Weights of a small GPT-style language model, trained from scratch on English Wikipedia: width 64, tied embeddings.
Each number is 128 + 24 x the weight over its row's rms, rounded and kept within 0 to 255. Layers, rows and columns count from 0. Numbers have three digits each. The size before them is the row's rms in percent of the matrix's.

# up: layer 4 MLP up, 256x64, rms 0.232, rows 122-221, columns 0-63
# down: layer 4 MLP down (transposed), 256x64, rms 0.199, rows 122-221, columns 0-63
up122 079:123114139117125125158123149174123141117153133121142119129127147109133147087120175167132103175072143141168077116113144088152113082128130138097157112138102142118104143117119127092113134129165172
down122 085:090122139081130141147124115137139124137147160150112122129131127133115147143160130105118065219092129125151148134086133113142118108103154111107129148133075103109101148121130119089151132134140111
up123 107:161137117129102158123130156130115114144157136157078153140119114138116090110115091120108093117128106132142173175101106152169185147136145121121120140125141109096149167100159102161116128128173129
down123 109:129109151157103137089120164108164129142127138156167132151085118103126134113134115145124163126166166112146137177074131094113147135118130145145103106155094149099115096140138160141136125120157074
up124 081:128138119125153144146111149164090138118098098157145162122124098134117130143151162123156113128142155118093096112140111135171160173131114049105114085179130138118117108125110119128115133099150151
down124 089:107139111131123151128171098119133101123174172127123100139142140118139163115099149144128085083123104119116120126156135114181101124121116079106133122114108157110124131142150089116120109155092193
up125 077:130148096156134125139117113149145117124164101159128128134151124151128104101167122134117143110170100150096145106070133119104082132144105131113128089111116165121110166089106149119123182081144108
down125 078:138140128138127147125124130123155090157111181098125163133188144165143135106191140136140153183136157140147103156138153141090127147136123103110155120125082161115116135127127157138117119112116091
up126 095:136121110090109083145166094138085162147106125132172139114147143130115121125076100109123108107138126156106135117140132114122199164114136142145170133121126135126146095150170137110092125097132155
down126 094:180108110119091168130111121157110085201131119144119118136125152162152147183172150123099144131165140140146139148141097146130125143108124111137151122094113089120107115111111133160128142116107142
up127 098:088105103178121111157138122107117108106167137150139163081141121103131132133168105119105097108164143094119127130123115119088127118135096145081169137141109144164137135145162102120094125143079128
down127 099:091114102157138114160150099078152118158133126153157111136152139111134113131148114125157147111167156143122088142151136093119108124147143138082152149125152122138152076080093093141095116143096127
up128 115:132170157090117135121119099112155086147117078102131167104104116127144106142169098128130160101110100094096107130113133132151078138146106130104107140129098178117134155096120105119130151163119144
down128 106:152147133119147147159087135116113197150131127128092138117112153125122137156143125187107102152095132108136117146093128144151103157146115153145128110187118152126132119135124119113186089137098147
up129 110:096090182160120145143136092109085154155129120123122125113173123160184098100128119116101151115107121135109112172117121141115099135145129169126141114141174167107108146150145119112134110115089119
down129 106:131118179136164171123070121135106108179129162103123127086160122128129131104176143121090137140111154114149096115113079110095133111130142102125136121112153106136114135126147107150160134160102150
up130 104:105105135072140130137100104137081097138128091146140171143162144145117149133167154187106141125125133102141146118149093132104147136138118131154140101132071126119135114135141135099095161080119112
down130 098:073161137102168168134078134088173119119143115114114107131087115148110132100120119147102116108144139092123123103120099140114096133124136099133085141109106154102170140108145157156133171114124132
up131 084:124107151134125158125117096157095137169151123140136097178123191109088126107160080127128087132161086139125174094120152115116132112121122117163125137124119092119111127102119150139167133138155118
down131 082:133113150110102088137093102139122159151145148139105144182154129120196148108125139116114162098129163075148142155137143153124105152146111119170096150133120107095131120127109122138100095140151151
up132 106:178128113132099161134134128129095126109134138118115127176120147124092154151151114108147133161085120130112170130161141108179115116122095096121144096092171126106122170136138111082152126133107165
down132 097:132107129116119112110124135143095117154136141140128163144134089114129105113140137137170105144089133172167133152110100067105105106124111111181150101108160102085108122106109146131162123157098163
up133 115:119109151137064129153146125145070091117132087154113138080116119128176116129135142090115127116159154100119140120132114170089125094142106124115133138122170143138133162156126118130128080162124123
down133 117:116128127174122127144169099124114142133125110154126142134149108133126151101150117102142127191158107136131088138176107142133129163177127165133173139131111141128133106148113164134080084108167113
up134 109:128096124139160136120139103145102111140116141143140154179137115101078147134135134102145109085166105129113114114100136125136197124149090143097106114142154127107089117171156097141125145113148087
down134 106:149085134105146164136156160083117115102149139092115107105144167129131134132118159102118125128106115095117080148103128153144187150146111149112161154130111153116150176133122111182141122151125125
up135 075:137102153047120115102121113165123117134159094131138160158110161141063148116148112129120136108175112131135117123104122126100151140080122103143114094143121135118109171134104142115130130091126117
down135 065:112182092149132120132134113108143101165182116136136106166126079112180137115133129118145114130106096103134153109160154146121144133156125121154101168143147122163116110125144117123145071167123108
up136 103:095119112184124140160128113121099146121104121125143112137143103129130077117155104122134116161163113136134123079122181135097148111116089110096156128109151116114098157139147176162134167155144104
down136 109:161109115141137129155094146153162126155097145109137158178183168124148119109151149140120147143201141131121146150108162119125107150100149143131104130146110104088139100115119117102106137155147147
up137 106:092133105115133096077170139165096129169138121113142170075131108161128133175127114140167160123111115126089135122135087130135149135140087125150124134102102115121081151147140147114129104119148145
down137 103:156097146113149163145126109120099085154104193154125152140095152106155097098118119112161133117089121100099096144141155129113119101130110093137086132164114136080136122106110133146096142129130118
up138 103:129134093122122122110140088140110137126174155126100111132108108106101093058140156133140113116118126151107082149158158131096129143127114141127116152156161140160123136112169083127178098094137131
down138 105:116099128084129118142172120105136094115124131128116104136132101128163146176133107126144123122166108167109140126177085145113147122140197132170139145112157126112129091129145141091108094148121101
up139 118:111115164088129143140163116138113169100136118133149170145092153080126138159115143148148098127120141106085136108127132114153101141120085145136142144152139189097117121127126112134103106070153107
down139 112:139147152123111102105180114151146141128139122112160151083095117047140103140111141160116134106121151112118115099155172133132115142133116097099129118112121164147126163171130082115124116141155113
up140 098:139122159142119129107157159168097148085144128151125134128145106111146137093103133161103131138133110196118128128087105114107111168135140107133158123154089156120097143090118094118149079101144116
down140 096:116172102142135117083128134109124184157116116135102111135098127159091110131128115154149149136134112129135122106103163165103129143131149165104131088135100100167094107128100137153160081097103154
up141 098:158138136127140101181127083110113130166165119107107126128100172126117157162141122126114104104092145169100138126108111150116149147158121146128108200167138126130134143110145132098117147129133175
down141 089:144164118178118127132124088076137141131097144141203085123129106134142138133149170132120072138137133126122128129158128139116143126127153146118163156140129133096091093142089094131112161123119141
up142 100:157128144118112143150157101148167146141076088131149132116121130112123114104127118082119128129160128105084159107154111115137113134133120110161081057152152125150178114141122127161102117148119110
down142 103:142118123115105139125114155086150145124079112116151115129141095177162123136137148135123103146141182166091114096157114159158141136125100099154100095147163106150124115116156169121145152167138117
up143 104:128124109091132118146098084138175156154140140143142198144104161109095103136131139128164152101133114094116138130086127127130113141108131121185124086121130111144150091099135114142124137090149154
down143 103:104149133146135133096179114094129107125156164143162120159144126119124117085101087183148106120110142169153156107138099126140103133110122094144112117110147164141109135089081139093158125128129142
up144 097:178164120112145132154117100142105150138127093132110088136126160135117139073142144160129126149114085135128186149131122145163121148114136106098138103190108098138088137122093140144150119127107137
down144 092:181131161106120166086149134134161164138146140107130120100124116122100145118111124122113156149108141150132136159117150102108144173077143094150123102177086121157101141153130122105144113171146142
up145 086:085082131123156117135167144146150175141116128100142117103123109120123176133114122124143147162097153148089139150178145091165101116141130123162142111158120096143138138131132118139154115167148177
down145 095:081129163150162158132109138112104133140104155130121140167140110136118166134118134110120120170068151130104147159187144150119132114171182113169119131141127118119113126115124118115178126117136101
up146 082:116136151141111135126192116109123108136099138135136142119130159077142147080133140101099127134111117129102123093132139062118085098156115128170127133130121134142188122128131093124100135161094114
down146 087:115130119127108131128138108083125094129144150115146121147103102106164150117150140143108113133118149091075111123126122076120131135156112124143100152091071132146172145112080083073118130142129117
up147 099:118154144111120149134156141112111153124119105141107092104121117096112127122112114110147140114128123159145173131157176101115162116144119154106165132140136156140127124065139116132148067131156198
down147 115:163181116171130144113090135117129114143102119083113119093149138104119130135067155134095171134150134127166140109142135119131147077096111145097136132142154135130125152126121118135173118182120143
up148 101:150086173190128114095122166114084167122127080140110119105127128116138136120153130124155123107105095167094103099118137123123089129137140144136151108125190132153130103142130108093147137118122146
down148 105:086116136132137137107130121106136135129098110131126123109136119165171132115175100093158141137123164144167116104108129095146120126117128123190117172129147114138125147163138081143188166126101157
up149 071:160091105099183091116152104151141144114134135124147142135127098115144158104113102117096145152133111169141137140075138112132138113112124109150126119151101144136147177141098117093098140113085075
down149 081:150099115136127111139122098132108113128116131129153113110109151087109117146141138136159121124170185125114081082190124100131128174148119134148113111112140148129160121081113139155154091168109109
up150 105:149137166172140119153083154117164151165153099127069134098114098106143098101137095102121159142127129126119113114130132127158123120111111069127132112144110121160121112114136108063120133156121120
down150 104:104163093106130161117119124123157106079117179140128115139120139111153111148089137118120148134113179148079116120189110097103114141151110131143082134149130149148132148103150126105131140172103133
up151 107:089160102124164105122160143157133098169127140137138136126143115150129116138125150155089094136124147148074130104103124132170119145127121192137111176189088141147119116139119115116151124119120149
down151 105:128102148134136116091118172182153130150120151105188145072126113140123144159070120128111114123130146147135123143130117144117131122166128140137111094128163158182147121148147123111118158160133161
up152 100:123165123117116118136119088204152123154113136149108138146112130138114141114121161124138120120138124127135151145054081123134143129102149151131173113129161138135146133164153171139070122146109128
down152 106:100132100135127123150116114170141158084100147148114086115122127118110148143139064126125103099160146123139079098151100135105105124101146164109165126129113133160136155088138149115134103140143078
up153 110:144114170163154121154149095154074177141140111108126086127115115087137150122109122102142142155104098122120134100144163111106121110150124122111149154156159133152116143183173140104127123163116137
down153 098:110159131123164151140127078123150112148132123088115093113122082138113172157141142088132171163147093130138104127105143165109086135152105120144165139129151115167123108156122156115134168151114118
up154 118:110123091144127182157085153104116140157145098161085152134165119146103141108136097141132108135149122114110163154145144091132163087094097139164102113133142115114099090112114159121109116121140110
down154 132:105141135145153096123140166148113156160131141161118169140127112119105115129116141106157149138113123109129192162139106121134105111167156170134172093123165132128170156135100141146146134111095174
up155 122:143091164134135154148135133110139127151110127158119101102157144111143136094167138141129141119131152146128123146081169143133123176081104146107100112180172168092113132151136118103111139105112088
down155 114:150137091099137150130118093115141129119098176132142098101122153132163128137137140159163083138163136178150146124118143157113137110119136128104091095164154130162167156138126131164112137149078150
up156 035:133117111110114140173124112150157113136091086170123160147111119114185130092163112113106112120094090123093144108108131147112085123128104128097140101115132070120113132112149126093118095099117131
down156 060:090098140124121083088123146105088121134182162118120099109150111130103141154126120114135127130119178099162092177138112118143143119148162167149136134119140142140099141161143094170128156154117127
up157 106:118134084111079166140130136115091145121144134141112129139098150145159102127129183190080164115127147133097132140129119136145124125151102099103155112137121110127114135122125166138135127144165191
down157 106:088144127100164135152127161127122148102123155145095126134138154112153110134134111154152142143114142161174142100090067130140132100141063098147102153100125132139166136116107132088124143108147108
up158 102:150119102157114154098106121158137127154122188114125170125137166108111133123130104171119145086133101115155172146119123126119144164074116123150097144103114140145124128112138113156120125144063100
down158 101:150141088178126171110159154109138141137096136089151118125119108143104157124176133117154113171128137132127157087143122136119127083134106187100145147124152148137121130109149097146153124172105143
up159 084:145116152118098172133137085116153113099105110125133136119154136141109140107150137131127160152131186087094135077140154127131087156117126115114143146148132149090119079106123170130156100121146169
down159 089:116175108143101101101103120100130116124112182155096135110150156133116147114148110128152163146158149122139138152118105146153138154146142087142128187106124141123103086136081163100163127125143150
up160 084:180126137113173103118089094168159090153116143135132144123153077090090157147125086099106138154134137129144157121135129156157151141117112130119120076129113099141119145107136135117123165100141142
down160 097:133137153118123130130097130109145132121104152140115145097108106044114094153095115144132164126193138147145147138144102143140160143134152096125130121120170109131124079107130124125133170109128085
up161 091:100151122130117119135115129175128152122097161102129146122131116082141107086111107086126100161073127170112151128122106154126133083126174142125140131117113166191121138139168124109108139131113119
down161 091:102143130122125156128151132165086147165099141130172106134111111101118146159104146180123107155104150086143147154141150091142117100171150145139142134132125123123109081136123076127122105164147097
up162 101:158117125110141163163144117108103109114125093155114144138115134123114145131161107125145080106127118104071144143141131128129151102121127167134083104157141096122155089160129165159069136157125158
down162 101:114130153181106152121124099116109169138095132166144112163067149109137133133130128104110105124146135149104162117141118147102077163110152173121142144166141129124102105148110108129151179143135130
up163 105:098131148081100140155136108146107121133099097124154133162151118143086095148128133128126138143166126095139115134096132096139147188175077146136111082131135157111153139127120168113129107116105155
down163 106:094138157104145116151149128158101104136142181154129143103170125135107116075146140137155113116142139166123141134164124114093137130124126123134196143120103101117121124144150174090121130173116095
up164 130:118113047118093143156116121124177102120096130120107171140140143177130138132133116122172121146142068088110116131123134152155151109121111110168122148130120153138098133142112114112113149137152151
down164 116:121116096134125131149119149137130118094101165139150139144176113193128150087159144109148077077119082114119106161142118121157158069100141132132162123147114129133131122129148126135133124101109138
up165 114:121123132059128137160135124146116127103138120150142148150096116086129128149143130122167178144117096106123141126098139118146107134099087139117103116096114158117165144088125157197144121114096138
down165 116:133138129155125150136138165101098154099191127111151143136114129113147102092151102172145090103090151126180131181104119125118137123155104111136115137111139140092144166129128107099106111154150109
up166 117:111184147122117144137119142095115139140149130140134159128144059095138126121118137107183130069122124168076140152160144099158134143134091116131128110140124123120129142153153137096127167139151103
down166 109:148102141089157120101100129105125145134178136107155117097197105118126112089120100199145106150121163123137101125170112115118133127121095171139154137139143134142107126125123161134131105125142106
up167 116:130095127149112153134192166110132086121131181145139148100119118149142102089122148096125094104114127179125127143143177117176122141117100114133100115119137133151099148142107103102113112148124161
down167 113:113084154098118096130163124101202097144107191163156110100105111113151109161128165114153151110123115149111145135135150143150117163110136143136111113139141149125117094123139132154144115106146152
up168 083:160155106111128099132109104164150108167127116144158157140102166136099129133154145138124178154152075135142146092137099129147133111105123146127100132067125134150176122096106147135124150109161143
down168 088:074119134143159201136151136129108105093186103136094129125116099110144126091169180156130112097116175140134125152109116128120131149146111135152092120131119116133161124122150122130143127151132105
up169 100:106147115124116148135149138117104171142173097140102096139143133140173120092150191127140129091124135164125131132153123125192134154083109125133180108122117113109150143124147139122111144082113125
down169 101:149117128146114163111106179104161136151140111094115123142115129120128123179154118147124091104126163137119118160199153114138191125129141149123110136130115103143110149103128107141089142132170097
up170 100:098160121139098154111106146082132146137134128139118125146139106101089154104153157163153145088115150133103157099127113098083104120188127171130118110161115102102118086156134124120117133091139122
down170 108:140141127140093142143147137111105140165192132128174126114112109137120127158083142106149101130129116129092123119136085131164137159213135106113088111124126134148137110157138114124138101142097112
up171 090:185106155107132090147183130161146144126127098136121124125138167136127143126164112150132116144096086101138152122147101135130140110110103098127125093119130157139140139073139108118083114110088084
down171 098:084163125122181138142163127131103155065070134122148145116122164100115149146121119105157133114157104149104115148142072144136138089121112159123137151118146118113113127120126092160143149122142105
up172 117:101107137188122119154125166131113136114129156129118172077088099127167116139140177156127145119143132110144132120132116123163140119109133137128090137120132137119135155112072176071108137151131148
down172 117:090146156112139096096128120061072180093130146129137095124136111125154140121135158105156120141117099134143122122123139160143108090119090110119136146079160135132167121157126113108159114117146130
up173 092:111137133090109104154105170142142137123162136124176136146108123101100121088157137125165126102124160114123139119156109153106145089182094122098102116171157160165150115150143150097103129139115130
down173 103:109151112158155103169094108141099125163166141115133133136120131125131175123128124148112112106137109081140062162148133148147109141123121122142122119099147113172163139103136182089158123153112138
up174 033:139131137124085140133125071171131162138142105171133121174124112113131098068118164106149153147113129108101159116112132158157136095077120127152150136144146104150118168117126130141101110122122097
down174 041:091126119118152116158127111137111136103123143142115143166087151138139144131120140102139117096112123140116095137209107167134146133152051097101134100117124148138150108109114100132159145158102123
up175 107:139184131119101103151105102099128123120165125141164143115139120114114143069100117091093166131123109124137151122126201099173138140106115126081139129107141134120098151149121121097108118127132105
down175 110:113133132086081116132109122127180122135132159125132106074169130144145112128092136113121120117118195126126103148127178097100157155128134144149106137124107130133129163150078148091135143142157122
up176 111:121088106118150096146124101124123136138104084151112106125084134148137114153161102098192128109125137128138156112120132187137152158159107138124118131115177100153113143124140155126120150144188130
down176 104:086202119138138106155168099108129069135106175137142117119126124141110142134109121114130137111115122120107125144092156132149113114178147144107111147089159119113140160113096142161145117161157126
up177 103:095110134116140140111113152173169170104097141141144121161131132111150106112104131118146084140128126137128117064072115127142144140144144108144108091155177163150124127109135088118123169133156129
down177 098:117110080119147116118124158119113132134121087161165131166154134143114148135088122164165107150152131094114153158165104090148114151120156130161135095156103075126144117113115124139104107147112085
up178 094:106125149138140144089131127166090130139091108166116191136105163156148120127164118122093103136160147151127101095133144136142123104131150155144106120167139087142118103106153096119115132135076098
down178 097:151113104159098117111146121184150098084104165138119143102103122149154148154148103132124127104149117147164126146133104135132136100109134121122153158154146107147110120164170095142147067148100095
up179 102:137108101158156102137152131162077096176099125109162126154134133164122085125082169138112176151125125098129165157104085142138142101114110123127131105139141123120130149117156152111158103131107131
down179 110:093141105150141111119149103135120112125135101120123139129201136162117150134128155156138147098132155128147142151117115122050115144103106131133142124142128094144111096160127147153110139159064159
up180 077:142121148088078135164126112113125103147149135147102115143155136098126204128129113128152107135133136100112146141132095160149075130099188134137110126132129141127130118127146127095172115157142171
down180 086:094115143123102137125143093103102113116132103155117142159180150134160155134148105110107144125136103094145134144145121152147115158124181166158106172089113143165109108139165117148164125110087125
up181 108:104144144130125127150119149168132141102159125134173146118127147064090123089182129119106139155118111159129176147106145150125156145147118114085103113118103147104097086125136121135114111088145108
down181 090:120071132155122125148103158122142152157125118107127128140178093144113147143162174149177137157169169116144100158139157094151161114121157116141133104151125096135142142165123102151140112105129125
up182 116:150099123116107158082103085143120136088141116119136105125153090143161179130160107127146113127136081128120122119114148158192112096124097146094125136130139146122127095115151155118170112095116149
down182 118:139118151138170095159135161132161173159154121166152093148167148172154139112156153139160116091156085143130092104089146124138157122145129100149158123142112132132146114145118109142128149097147135
up183 108:136140135146131128090163117149089104127119181156104205121144131105091095118164124139115068134130105139116135137124096089142154150120143171127104126116159151147103144134118121109117101114130125
down183 121:138126144141138115131102127157115134161119141132172095146111088089189101072126136157087126151168085158128135113138127138142092146108139125109112101097120120127121125119143077105151104161140114
up184 093:130124143129167137125084113121158149139114105109089159085142121073128156115177136133103122158150150124087089061119120169116094141106109155131114092136114143114152108106128124133118123122142140
down184 097:099129124122109148096102135147143164156136186141110089124141122084183130152126162153159137136111146103159116086138098158149108094113122147174142115117136150090138099171124125125144121118129110
up185 095:083149109126130152159125122108117138133128149141153138131072104149133085081135118138103122170168134099148119093163152116132154106111104122107108121110086163111117155112122192134147135141160123
down185 102:148144128116142156130113135138179125148110113129132120164169134128141137121150178159140150130175150146137136157104135089123086138139140134141106129167102121096153065094081142119097142141106157
up186 142:124105150099136133114163132160147141125111094162108117131154123105103133098103142132117132157166080149103141082079175131134096150130117137150118098199146107097153108143117131118142146134112111
down186 107:111104112099167142150114123140169097093121090146116107112076148093128136117118130106109112150175124125095137130161123158124128132186161134148119108141101080129151129129137121186129126147155109
up187 128:132110129093093141110149083157096150090119123131131130169143133171142126135161161121165102108151132146155107109125156141097163114091107126103105147100141155108146167117137148098148140124136186
down187 110:105162168132128158130118070102140136156182157106154121125122093145128162102086112105113125146100143106136113121140123137102153119145172096139130134160117127098163137136125106148075148120144166
up188 094:159142102151115141147154107097088116125154156135156109154110145112129154147142118110131117132155070121057157119162109119158157124146071118109146136140130172118151130144144117132162103116099135
down188 088:150128132168133129127170092109137110166172091126111166130135150143109143167132138136127124131140165138126143148138145115188113133084180157103164116149157129144101139167134142114146112086107115
up189 120:132142139140091082118123124200119164160144075106140137121134137130117154159108142158142131107087144107134128120135144154157101116104101143131151137145129167102092102152128176122145099105101145
down189 100:092123110157107101114090146142142149133135136143111115130091145092113143181151130185156125075114152140164102153159178111119110102158158149108124136118127119128129118124072147132137146106125148
up190 091:144143135137119118193108141108125146102113106131135129142157096108165102090134113161145140155139164145140105112127123110156109147075176130123117154147135165065120101156132122113135101085123134
down190 091:140174133155169132128122127110134169166157122102108148162129127117122122095080117140111129162105130146123115165077095110123090125115119123116123163117129162097108124174135110151109111103075147
up191 101:092127121115117087125106174167130123136114153168135139140124104144129096130171159134137163098117117078120120146145112095171174145106139120119095119137182117114143121124116104114121158160085142
down191 116:133125132122160088132127115132127171115177125110137123070121096128154163145110071152140111151150101092118141161111104187123142089123128087141140098124118117110130150139104167120134150145128112
up192 112:129161102144135074116111137134129129099140097130156125068122139120102105052121148107133118154139112105119150108122138150100123147101087112150136140169134098152108128120121127130192122144142153
down192 119:110099153097176137126137138138158158134136126084098135105152168150147129112166166080127094128107114177102131127090108160105125106105100142156131142147123131144171137114147158151118117160120148
up193 100:104142102126144136100121113125106109121131080151154128172124100118130146148130136127129139104167111118109157121126096128131093129090089132179146147172156125143142104116140110173132077166181148
down193 103:119126124102144159131111121090119112133116139143106138109097131120184129144171114159097118125127128174130115114143072163134100125123144132124113185133097130115127118151149132205145142155085131
up194 082:154148132100146121138094070192135173136090163128141191142124142135121096147130078130163140107145117120133131134120121153136157124106088136130134120147096110134126125088145136116126132094142098
down194 095:086125167161076137101142136171138137130102168135123123147113156188141147164133133119111141132145126101083114123138150135101116075110131147097151119132118094122115113129095128100078117138106111
up195 107:169108173127080149125124164125123140104078100132114135131094126107097179125109133114171133143123130129084149138119116103094140108125089122112124120138158186140109156144151167146126130132144161
down195 107:145101149105139151084115126114118146112091152143136127106163148106094143116139118110142130128137129143143144152081122083069145146117131116107091125134134111105069104193124141119096140157156113
up196 094:161180139113120138149135104155162128147145134104157157160131165118114146132123132092113137140089110100135170092104104150184164111164124123140136074160129132131125138144088099140107121131108147
down196 092:145114123134101117104109128109134147085095111141116125099136088121142118150130083118099125152140110131129140118166113127148120184159121127169125107156114076152111153131125064118158126170166102
up197 093:164152107103116109146102131118122113113130134140113202136114155134116099164130162136122153113121138107117165140103104153129125132091107109148113121141137127112165151140140106138095104043101154
down197 098:130172119157139141083135121143157166120138114112147085145119091091117132130121081138162114139147125153162131173137150156134158135143122102110112115122067113115109160136088079122161110120126126
up198 097:118133154131141150185115111148144133154140126126091123107145134121098166080128088150151157140107121149149137112116125108119114130130077150100121121135149120158122165086127082115118156153066093
down198 092:116142130111121149090177069076165120128115127119118121116163122100125142144100093152120135141144129175128146119162168104107122124098121136161171112146160150120120118113167145098167144140112114
up199 096:132106124105147124171125158166140153127121120157119138166195110143084141110141154145193089118124122155100124174114106127158118137123139112124129077133105106123133091126125110125169151129122140
down199 094:109149169160111105104112122132141129155129130184122151128113083155111135089090106070155126150112120154090136119097146144109164147130126115112144143108149082121113087130102107130120166149141143
up200 109:100098168106147087127178121132109106162160128161157154137157126133132116131124160125151119119082123144100137115130147144133143102115117157080141140181112111120119111141134124097086133186160139
down200 095:120100143121124135101108172142156134138107133111167096109133138120118103132164113136140115163088173121119115099183116182094165113149137119118109127128073085125117080127117129130118162130147124
up201 081:144089174136170124140128132136122133120076128111083094159124119143166148143099179118115094103125125133100085107131142164133123134171174080131141128140129107119146116118164132128112140158145150
down201 081:127147112161127158122095132135130161125069146162142147157097137106148147112107119167144130152122138126141161152120177134142142143149153100120142124132129142149074114086170146113169103137175107
up202 109:090127123132105154137138143119133130098115109123153130145124129129144108133097151122137162122120149109104192080153128103137107154113144162131127092154123151067118128145151153143121063158096168
down202 117:081117131134144084155132128078130173151140114098093120118160153132132129121114114103089154110131138133134108150134065130113141109128108090144129140106144150130136158182117128178157120140086130
up203 112:106154115155164155092103133114114142157121137127127195160139122138109134150112101097117107123134076117121168083106114127132180112125145123165147120122128104120109125136135106138091191136152141
down203 101:160116133125108109110117183147103152143151153108132135101121111144125159120137128142078172182115100146162115133146099125145166101115093122115115108122163114198119154135102130116135109112117158
up204 097:135116102121138162136138116113114142103117113120089163164175097112138134134091116136106123142172091158148105116147142157147102112142082121136143092150107131067125171149168114129152141133151155
down204 099:126164129124141128131124133116173163111152119142138143108086124101161141105151104102125101121182143122150129145111092080170090073131130095131064122118161135129104117115140145120097138127136122
up205 103:120135111111175099139144095150110126130084125110132115110100113122141145142142125100141059098129158124108157116085142164156175114096106116143157133116167143103171134117125105088116120134100142
down205 110:113082152135130151154075148153114154112076118142169109158120116179130122139133078132137106140139149118102108135172139113123128141166115132141123109150123085124118124101137145095090128138142075
up206 101:097121156077088142107133112145117159108102139125138112135160148141109155084126149147083143092084134107092148155085119119107135118115103167136144113124129167115148111146105137144110079094128114
down206 102:141127073145135114141130158126110154158150160119166157131099126101119108158086125130153114130071121135145108123103161148102091164128099133134131106141116157103151166162119120131087159142164152
up207 096:148123118145142134097188128127172156091108112132106120120167173132145130100115115128114116119154179101140141154134136176101127096141133135085130137152119149137142147101111109138091116092132186
down207 101:107152129087133096164137113106129134099123103131096130117097168159140086103108166180135106132119092153093124131136105116103120129155124124154168136124129139130140158092142113176110083147120163
up208 105:181143155089120107121131154143143175114084135082164166129136139125093156138157136139137132123130134109103173128150112175131107138122093155128111134147101151123136129089132173119142115079144124
down208 101:150107137170110118141149149116091191145117159145122165112132148162136137164088119093119096153137083152079133096102121127116110141157115080128125126113140116155129111130167158104135140128118148
up209 099:128097141073116164114116088156118145114120106109158138147142105192145142107155169127121176139156124153110146134103104160126108155094116108123141124106110127114153103113143196124112133128124134
down209 093:078102129174101154113151090140132154150125158108105146113142093141142127124128144096126121157104127066120119089131148140105104132146183119123110142175154098149133124139145134145107175123126160
up210 078:138104150137141125104111098159153141150139105176149128136166161162127128143077090128106132139147117153157205120148111156099112109147127141126099109143125116146124080122164121102114119154134100
down210 081:145139166102160134138151113096133096163172129159108136081166123113135114121156142106163119128130109138122144148149119145135072124157115183125164103111154134156145135130119154121139162129102180
up211 100:138110129077127142135127098160110094138100154172108142175152154169141144149126174158114122151151120132130146148154152142090134153141133113165109109112162137141112134121098117149082100142108172
down211 098:128105153116148107158101113134158164152091117161097135104110111114117129110142088150139112120160144140133174109107130136110162146202144110121111140111126114123135084115128124173155181130150148
up212 091:172127139114209100128112134110160125122145112157138116165074134126141128128119151107104128154146101120138182117153139126167156127115135141158135087137170131143136120083147143094128148133117150
down212 085:083115152121121114162149123128094153106106163143140115144162156100148124111123139145107115127113118135107118145156109097158119128132147143134135160172148133131155156129141088074129081107159059
up213 103:095102103113105162089148119130135139134122134132172141128158132177131147138108085090099164135106169127101145093084143119155174112116114108118141129106116146123138123130184104107135146097150152
down213 112:107150114160141120067134106142131132177152120119119109146109121114124157085110143122154145122130141117111154145131084104171099124135107112142160141108157154150153173167154091173120095132130149
up214 099:119127119137129099126094128139104126120075148162131127126142101161105105121155144199130153152163080112142127124125133116118088099098139137131157127116113128136147098162098107121158078084105149
down214 096:096126150132157145152091152116121091099136124118134141116109141108125119120118139128120127157172092160125138181185104149180107123151106109139169115100146128105158112121084138140164115159095145
up215 096:140115150135160128134148161101112164093159098094104122127119117139153106081134133118093151086117169125113084157099124116122118146137122139147135169160120126148134192151141116116169117149154156
down215 089:163127112088140149152098122144133105128110128176132149118121141156141128150144121154125146136135144134159167148166095158101144163112126138141174107069075136152134083095152129112124146139117095
up216 094:123092144090147090142092130170126138122145125147137133124105131139161117077097114107143109104128124132118130151137134198132135098119157118144185097166129124154109149149082145095118142153129153
down216 098:129105150115151084127097162157129176134158119136147131107144121145145157137155132092126140108106143099135113130162085140089140133122135131120122117094175143169065112125156183116131142156117117
up217 111:131111139143147129134130144121152128073143133133161151141133130126146124095173118129059143133163121133104153168161118141124107114141112173127148152142078149156072130154140123162130096099155123
down217 109:118090138099156116139123168118145109145124147131155106111150125106120101128098081101110085125141155093130151128121180175133139116143167108112172124135112096103131123122166123168093118098164117
up218 092:139103130138110113122120112116126175120144144131100181122169133136143108131073078151187100141092109129104121147112092112132154147162138129112132132148142134121123163077150129131134152126144180
down218 096:149159117160111101101145137135151131182157123119103137129121153149150117178103184152121110121128117160159115114158125126120129115138160106142104146081133113082067135154144167125136125152150128
up219 105:088147100129148133147137118126114087195123135134154149103170132129177130124156104165111192137122125118137117138114134146189119130129121123136120120173138126093112152133148097112143146144105092
down219 106:115104114141132125147079167113121127125140117143129134140062123118144143128165135115148159091134153118140130155106108155089125153161129096129090103145150083105101140086132126118107198118122115
up220 093:127171122131079117153121151118104151106136101149125113116167114148148100119143134119157132104146113092100125147103120100191121105115121128070129103124137106141146137106160149111188083128123154
down220 096:110154130158134109125136135088144131143141138106082125127173139100114086102142142081093169109123161127143131177143133155153187124145165172105132114144137111152143131122111116119147128136124080
up221 108:144126145115119143144163124111097157092178126144117125124106108110149135130143135085122131153121167141121139141167118188116113143123053128145110114168148140147106148139113130161151081108099146
down221 106:146114143152147127099111118099148111186132124129138081165094142114119122136143107125096131174135130128131171092180135183126142161121126110149132133097151122120115092091157106139159140109126092